Part of a small language model's weights.
Size: 10 layers, width 128, 4 heads of 64, MLP 256 SwiGLU, vocabulary 1024, 2.56M parameters.
Architecture: rotary positions, no biases in attention or MLP.
Training: a variant of SOAP for these matrices, 174M tokens, 2649 steps.
Each number is 50 + 10 x the weight over its row's rms, rounded and kept within 0 to 99. Layers, rows and columns count from 0. The size before them is the row's rms in percent of the matrix's.

# layer 6 MLP gate, 256x128, rms 0.197, rows 197-205, columns 0-127
084:60 55 55 36 63 44 57 44 54 40 38 49 44 38 54 43 55 51 53 64 60 62 38 55 43 41 61 48 38 34 58 35 40 49 71 46 54 54 38 55 44 43 41 40 43 43 48 42 60 43 54 47 74 50 43 48 41 37 51 67 51 39 47 47 37 61 55 59 35 62 55 38 47 43 50 56 34 44 33 46 47 47 74 40 59 51 37 48 57 58 53 49 66 61 43 36 52 68 60 49 23 40 54 30 54 42 40 39 57 53 40 50 45 59 56 34 61 46 66 55 72 47 63 41 48 46 66 38
096:51 34 58 46 47 56 54 47 50 56 49 42 46 61 46 55 42 37 24 51 46 43 52 48 56 55 60 53 59 63 53 50 33 55 37 42 51 38 74 28 65 46 59 47 50 39 38 47 33 50 47 49 48 42 50 56 26 49 44 45 57 52 43 62 60 49 59 41 53 49 45 41 60 65 56 46 31 38 52 43 56 42 34 43 41 56 46 33 36 59 65 72 47 47 56 55 51 59 66 56 55 43 59 52 53 67 59 47 62 57 72 56 50 45 40 69 30 57 38 55 31 34 58 49 67 47 60 58
099:53 45 43 73 58 67 46 29 49 42 46 34 41 46 45 62 54 37 44 65 50 57 57 49 49 53 60 38 32 55 59 55 67 58 46 68 37 40 67 52 47 36 42 46 63 27 30 53 58 57 40 58 58 48 60 57 54 36 35 64 45 48 52 53 42 48 64 47 50 42 48 48 36 55 46 45 43 64 41 50 47 47 48 50 46 48 62 51 52 44 60 47 41 27 47 55 44 59 67 53 46 71 52 55 42 51 29 54 58 35 59 31 66 53 28 36 50 44 43 67 40 50 48 37 49 50 47 49
100:42 49 40 54 49 53 34 47 73 54 65 39 44 39 47 54 48 39 40 48 63 58 63 48 57 57 46 47 44 43 47 29 40 58 56 26 37 54 52 65 66 40 50 44 64 50 43 41 63 52 61 61 69 55 38 61 53 69 43 49 64 40 51 57 31 54 63 45 28 53 48 40 52 48 41 54 47 63 56 46 43 33 57 43 52 58 50 28 55 46 71 65 51 32 55 39 55 51 60 48 43 35 54 60 50 75 59 42 51 61 64 42 48 50 39 53 65 39 42 59 53 54 53 51 55 57 60 55
103:59 70 51 56 39 55 45 47 53 55 43 33 39 54 57 31 50 52 36 48 50 53 49 46 35 47 28 46 36 78 54 56 50 44 47 53 70 67 51 40 51 49 43 43 48 42 38 49 33 54 46 51 70 55 37 43 41 38 61 66 51 58 49 47 57 47 40 60 42 56 58 67 59 58 47 48 31 46 46 50 55 30 42 44 28 51 47 45 55 54 46 79 52 48 61 52 58 48 61 71 47 46 49 43 46 53 42 31 42 62 53 54 55 63 47 55 44 62 51 57 54 47 69 51 60 44 25 57
103:47 58 31 60 44 47 41 59 34 45 74 39 45 63 44 53 43 41 55 41 38 53 60 52 39 70 54 35 59 37 59 37 43 46 69 57 47 35 49 50 48 35 74 62 37 50 44 37 59 56 41 51 39 46 48 43 46 48 46 50 66 55 60 61 65 39 56 56 49 40 43 53 50 53 48 52 57 40 70 47 46 51 28 58 43 56 69 52 60 52 62 64 61 38 38 56 66 50 44 65 44 46 43 40 45 48 57 54 51 30 44 42 64 55 52 56 57 64 41 36 54 48 46 56 51 61 42 25
097:32 34 57 35 44 69 66 64 60 51 35 51 38 42 48 64 55 53 54 62 54 35 67 53 52 61 46 39 54 49 39 50 53 46 58 59 57 44 40 53 56 43 54 66 64 45 49 47 53 60 62 68 57 32 53 49 34 40 57 41 33 41 54 39 54 52 45 51 48 52 40 53 46 50 36 69 48 49 59 68 49 40 63 56 40 41 61 45 50 52 58 31 58 62 59 52 50 14 52 48 43 61 45 63 42 48 52 65 54 45 58 47 54 57 50 42 47 38 52 59 32 29 62 55 35 54 59 45
098:46 53 43 48 48 55 18 31 70 53 68 61 30 60 57 75 58 61 57 57 60 54 49 35 50 60 52 34 51 51 61 64 34 39 33 56 65 42 50 39 54 57 39 55 32 58 46 65 44 57 54 48 47 53 52 53 39 45 55 44 44 48 51 35 58 41 75 45 39 64 41 58 54 61 53 52 57 39 41 59 62 44 53 48 57 48 49 56 53 50 69 52 39 61 57 41 54 48 40 50 52 36 51 50 47 53 33 52 41 44 52 53 69 32 36 40 49 56 55 62 43 47 46 65 40 41 40 38
099:53 51 35 48 45 64 52 48 47 37 48 71 52 47 43 33 51 53 46 56 47 59 48 56 45 47 59 56 65 45 54 24 53 27 76 63 51 41 56 48 54 61 39 64 51 56 59 57 65 49 37 59 41 52 45 44 65 58 69 54 61 56 63 69 44 46 47 61 45 57 59 66 55 26 39 58 32 45 44 42 38 41 39 40 44 53 59 43 57 40 64 50 42 45 56 49 66 57 43 60 41 60 50 46 39 47 52 52 47 33 51 63 45 26 60 45 66 64 48 51 46 57 68 49 41 58 57 63
# layer 6 MLP up, 256x128, rms 0.208, rows 197-205, columns 0-127
074:50 63 50 41 61 37 55 66 52 57 39 58 38 56 59 63 44 46 53 66 64 58 63 32 59 58 61 47 34 63 51 50 61 54 52 44 45 37 49 53 43 60 43 54 33 64 57 33 73 58 48 35 65 48 46 49 31 30 44 51 52 42 57 51 57 53 42 57 42 61 54 39 51 60 53 59 43 32 44 39 56 53 48 53 63 60 44 47 48 69 43 55 52 62 44 47 57 48 70 39 32 32 57 28 56 44 44 37 57 31 43 45 45 50 47 44 70 68 44 45 66 50 58 36 54 40 57 56
099:45 44 42 44 53 59 45 37 46 65 36 37 30 57 50 51 51 37 41 73 49 58 44 61 43 43 55 55 70 50 61 51 35 66 58 43 50 43 34 36 57 46 71 61 65 54 55 35 33 54 56 42 40 58 43 50 51 34 67 44 53 48 45 54 59 53 40 38 43 59 52 45 70 38 57 56 62 34 52 44 54 41 40 47 55 50 38 50 29 37 55 78 31 49 37 65 43 58 49 57 52 48 44 43 54 60 42 48 46 60 55 54 50 60 44 62 50 51 39 50 35 56 31 66 55 44 53 41
103:57 62 46 62 48 48 33 42 56 65 61 47 46 66 62 48 54 38 42 40 43 48 51 46 36 55 61 47 41 45 57 35 44 56 58 46 54 64 38 43 54 67 31 25 55 55 41 67 39 57 40 69 49 39 55 49 42 50 44 42 35 61 36 41 30 48 55 56 33 60 35 55 45 59 55 50 48 63 43 46 47 41 63 56 44 48 62 59 53 52 64 53 40 53 65 58 37 55 47 46 67 54 39 56 46 48 41 45 55 30 48 66 52 55 29 39 44 28 49 47 47 56 77 54 44 37 41 52
087:28 58 60 63 50 51 49 43 46 42 47 71 41 55 48 52 51 41 57 48 61 44 58 57 54 40 35 64 48 44 60 82 58 63 47 45 43 51 43 52 49 35 64 59 54 52 49 67 36 60 49 66 51 51 46 68 32 67 43 71 44 34 42 67 41 61 40 51 60 51 37 55 47 55 39 52 35 47 52 59 51 62 54 40 51 35 50 57 48 43 33 53 48 47 53 39 61 60 69 68 53 46 48 59 47 46 42 39 60 59 39 39 42 57 60 33 43 56 45 70 51 54 45 65 52 68 55 60
101:54 50 48 59 52 54 53 56 56 61 61 50 58 41 44 64 31 61 56 43 48 52 44 55 43 65 54 58 42 60 39 39 64 43 48 61 46 58 43 60 50 50 59 67 59 54 45 53 65 60 52 67 45 57 63 36 49 53 58 56 41 57 42 44 36 56 62 33 37 44 35 55 36 47 52 51 58 42 49 48 42 48 28 65 66 69 47 37 60 59 34 55 44 48 58 31 59 76 34 60 60 51 47 62 50 53 68 50 52 74 50 67 57 59 70 55 37 61 43 47 43 43 51 48 60 69 42 56
111:38 58 39 46 49 40 52 47 49 53 56 60 61 43 70 68 66 46 47 50 42 49 54 42 52 33 46 57 68 60 44 60 49 56 49 37 32 55 42 45 47 62 33 49 36 52 63 56 34 27 62 43 62 41 46 58 41 53 74 40 44 41 38 59 54 69 43 47 42 40 41 40 53 48 39 46 52 45 40 63 56 33 47 55 48 53 41 59 72 53 37 55 52 60 50 63 46 67 48 24 55 45 43 43 54 52 48 64 49 51 34 61 32 59 28 43 55 46 59 49 51 60 50 38 61 52 57 53
084:41 55 39 53 49 33 60 56 39 37 49 45 47 55 50 42 49 41 65 77 42 63 52 35 52 59 40 38 62 39 36 59 46 60 42 32 50 56 58 45 60 41 50 52 46 39 54 54 61 46 51 47 36 59 50 73 63 58 56 47 49 59 59 38 49 53 53 56 51 44 31 47 35 53 56 37 53 54 58 53 45 37 56 66 60 66 60 46 38 64 47 53 40 38 46 42 58 72 37 59 27 42 63 45 45 54 38 47 33 55 49 48 55 62 49 48 49 26 43 48 47 67 60 74 44 39 58 44
088:58 48 54 44 44 52 35 58 50 51 39 55 49 36 36 70 59 43 46 43 59 44 40 24 69 43 53 30 49 49 43 36 66 58 37 45 48 62 63 46 57 72 61 67 52 61 81 51 49 52 34 58 41 56 60 37 52 40 42 63 46 52 61 50 13 56 52 39 45 48 51 61 47 58 50 46 51 43 49 58 65 48 42 49 45 48 66 38 51 50 56 59 43 60 46 41 45 63 58 40 57 37 45 58 50 55 67 44 53 48 55 49 64 50 48 54 57 53 33 59 46 49 48 61 31 52 58 55
082:49 46 43 40 53 62 55 66 43 65 54 38 52 53 60 48 59 53 55 55 58 44 42 70 48 55 47 52 55 60 62 53 62 54 51 60 62 36 50 49 53 51 65 40 56 47 47 43 59 43 61 32 43 52 42 50 59 71 44 56 42 81 65 35 57 49 44 38 37 54 48 44 35 30 42 50 42 45 53 44 56 57 69 43 62 46 43 40 34 47 58 33 63 48 58 62 44 63 43 66 43 55 40 44 48 50 68 41 57 70 65 56 43 61 38 35 55 46 55 46 64 52 41 46 73 58 50 33
# layer 6 MLP down (transposed), 256x128, rms 0.175, rows 197-204, columns 0-127
069:48 54 41 58 44 62 47 48 61 64 51 55 63 57 43 43 37 48 46 46 52 45 53 54 53 43 46 53 56 54 51 38 60 45 56 58 51 36 55 59 62 49 64 45 58 51 27 59 46 51 48 60 25 36 42 54 79 44 71 41 54 69 40 51 50 61 47 38 46 56 44 36 52 61 36 57 56 39 63 59 69 56 46 49 36 51 55 43 40 48 52 48 43 28 28 60 39 49 32 42 51 55 40 47 37 53 52 59 34 67 55 62 64 45 36 58 41 48 66 52 58 59 55 50 75 37 39 61
092:34 50 51 44 43 42 53 48 57 58 66 56 42 63 58 63 48 54 56 41 56 66 25 46 53 63 59 64 37 58 30 48 55 56 43 38 38 47 72 53 40 55 42 55 33 43 32 54 62 61 53 55 55 45 63 50 47 61 40 54 30 39 65 39 70 52 53 61 49 51 48 60 44 56 28 38 70 58 47 51 39 47 64 63 41 63 56 52 63 48 47 38 69 52 43 51 66 30 53 47 69 57 57 58 45 49 37 62 58 38 44 57 41 53 54 51 45 55 46 39 55 59 49 63 57 55 46 45
096:70 39 57 40 36 54 50 67 46 54 49 51 54 49 48 52 60 47 52 37 52 54 40 69 53 64 51 60 52 31 45 53 58 48 35 46 53 48 45 57 42 35 48 55 53 32 55 27 52 38 73 45 47 38 52 29 49 38 39 53 51 41 59 68 75 60 50 47 34 43 51 52 45 52 28 53 66 53 68 43 49 39 47 61 30 60 53 37 47 36 53 52 42 58 46 48 47 37 61 52 46 63 47 48 67 75 44 53 54 64 45 62 49 42 53 66 49 53 38 54 41 52 67 54 59 45 46 41
090:61 45 68 58 48 52 44 57 40 39 57 35 63 24 49 55 52 48 49 44 44 41 47 64 59 54 61 51 35 64 46 38 36 53 38 45 43 63 45 41 47 58 40 59 48 42 71 48 46 39 51 46 59 43 60 72 52 45 47 53 65 57 33 64 29 49 53 62 50 43 43 59 46 31 65 28 46 44 63 42 57 54 44 62 56 63 34 48 49 54 73 43 47 53 38 41 41 47 51 36 41 47 64 51 62 49 51 58 54 21 40 53 44 45 51 53 55 57 49 35 40 44 64 56 36 56 44 46
101:39 42 41 42 69 36 50 48 46 39 43 50 51 51 35 37 68 57 40 45 48 46 59 53 40 61 54 43 50 51 52 46 42 56 55 47 60 31 61 36 49 68 44 37 42 52 53 62 59 46 39 40 73 47 50 59 71 29 47 39 48 56 49 58 49 49 53 53 71 46 62 48 72 43 62 51 45 49 39 53 65 40 43 37 51 43 64 40 34 55 60 38 61 45 62 67 54 38 50 35 32 43 51 41 56 64 27 51 62 53 43 61 55 54 48 39 37 49 43 40 50 61 62 43 57 37 67 55
114:52 54 48 50 46 52 38 57 49 43 53 43 47 59 51 43 42 35 48 47 57 39 72 68 40 59 55 58 47 47 62 53 71 26 46 46 42 54 58 43 29 48 59 53 36 45 66 60 38 63 69 52 40 57 35 35 56 39 41 50 64 40 58 65 65 50 68 33 58 46 41 56 52 50 63 53 36 56 45 52 39 49 49 36 41 36 52 55 39 59 37 54 54 64 39 50 29 65 56 48 38 54 39 67 48 37 53 39 56 53 47 47 55 38 58 64 64 33 44 46 65 49 55 46 32 54 59 41
086:48 40 46 49 38 48 52 52 41 53 47 51 62 48 59 57 75 50 68 51 45 55 63 47 45 44 54 56 56 61 52 59 51 46 45 50 47 52 55 50 34 59 38 50 53 56 51 55 45 70 62 31 63 45 68 58 35 57 56 56 37 40 70 52 56 35 60 73 49 52 65 65 54 36 59 28 65 58 33 41 35 37 60 36 54 42 46 46 56 42 42 46 45 59 55 58 59 48 78 47 50 58 67 69 45 50 58 49 58 62 52 63 44 57 63 37 66 48 48 36 52 36 34 48 46 50 48 48
095:40 52 33 29 57 46 47 40 55 54 33 57 50 45 34 40 48 54 51 40 54 51 47 56 64 61 58 50 71 49 50 36 44 21 52 56 52 54 58 69 52 45 60 53 48 50 32 53 62 47 41 42 33 50 30 37 62 47 62 40 73 56 48 45 56 60 50 39 40 46 36 40 61 45 56 53 43 41 54 43 49 54 56 64 57 56 49 42 46 65 58 56 42 50 48 50 46 31 29 48 65 55 64 41 46 47 44 46 49 51 43 62 68 25 55 52 37 49 53 26 45 68 53 45 64 50 45 54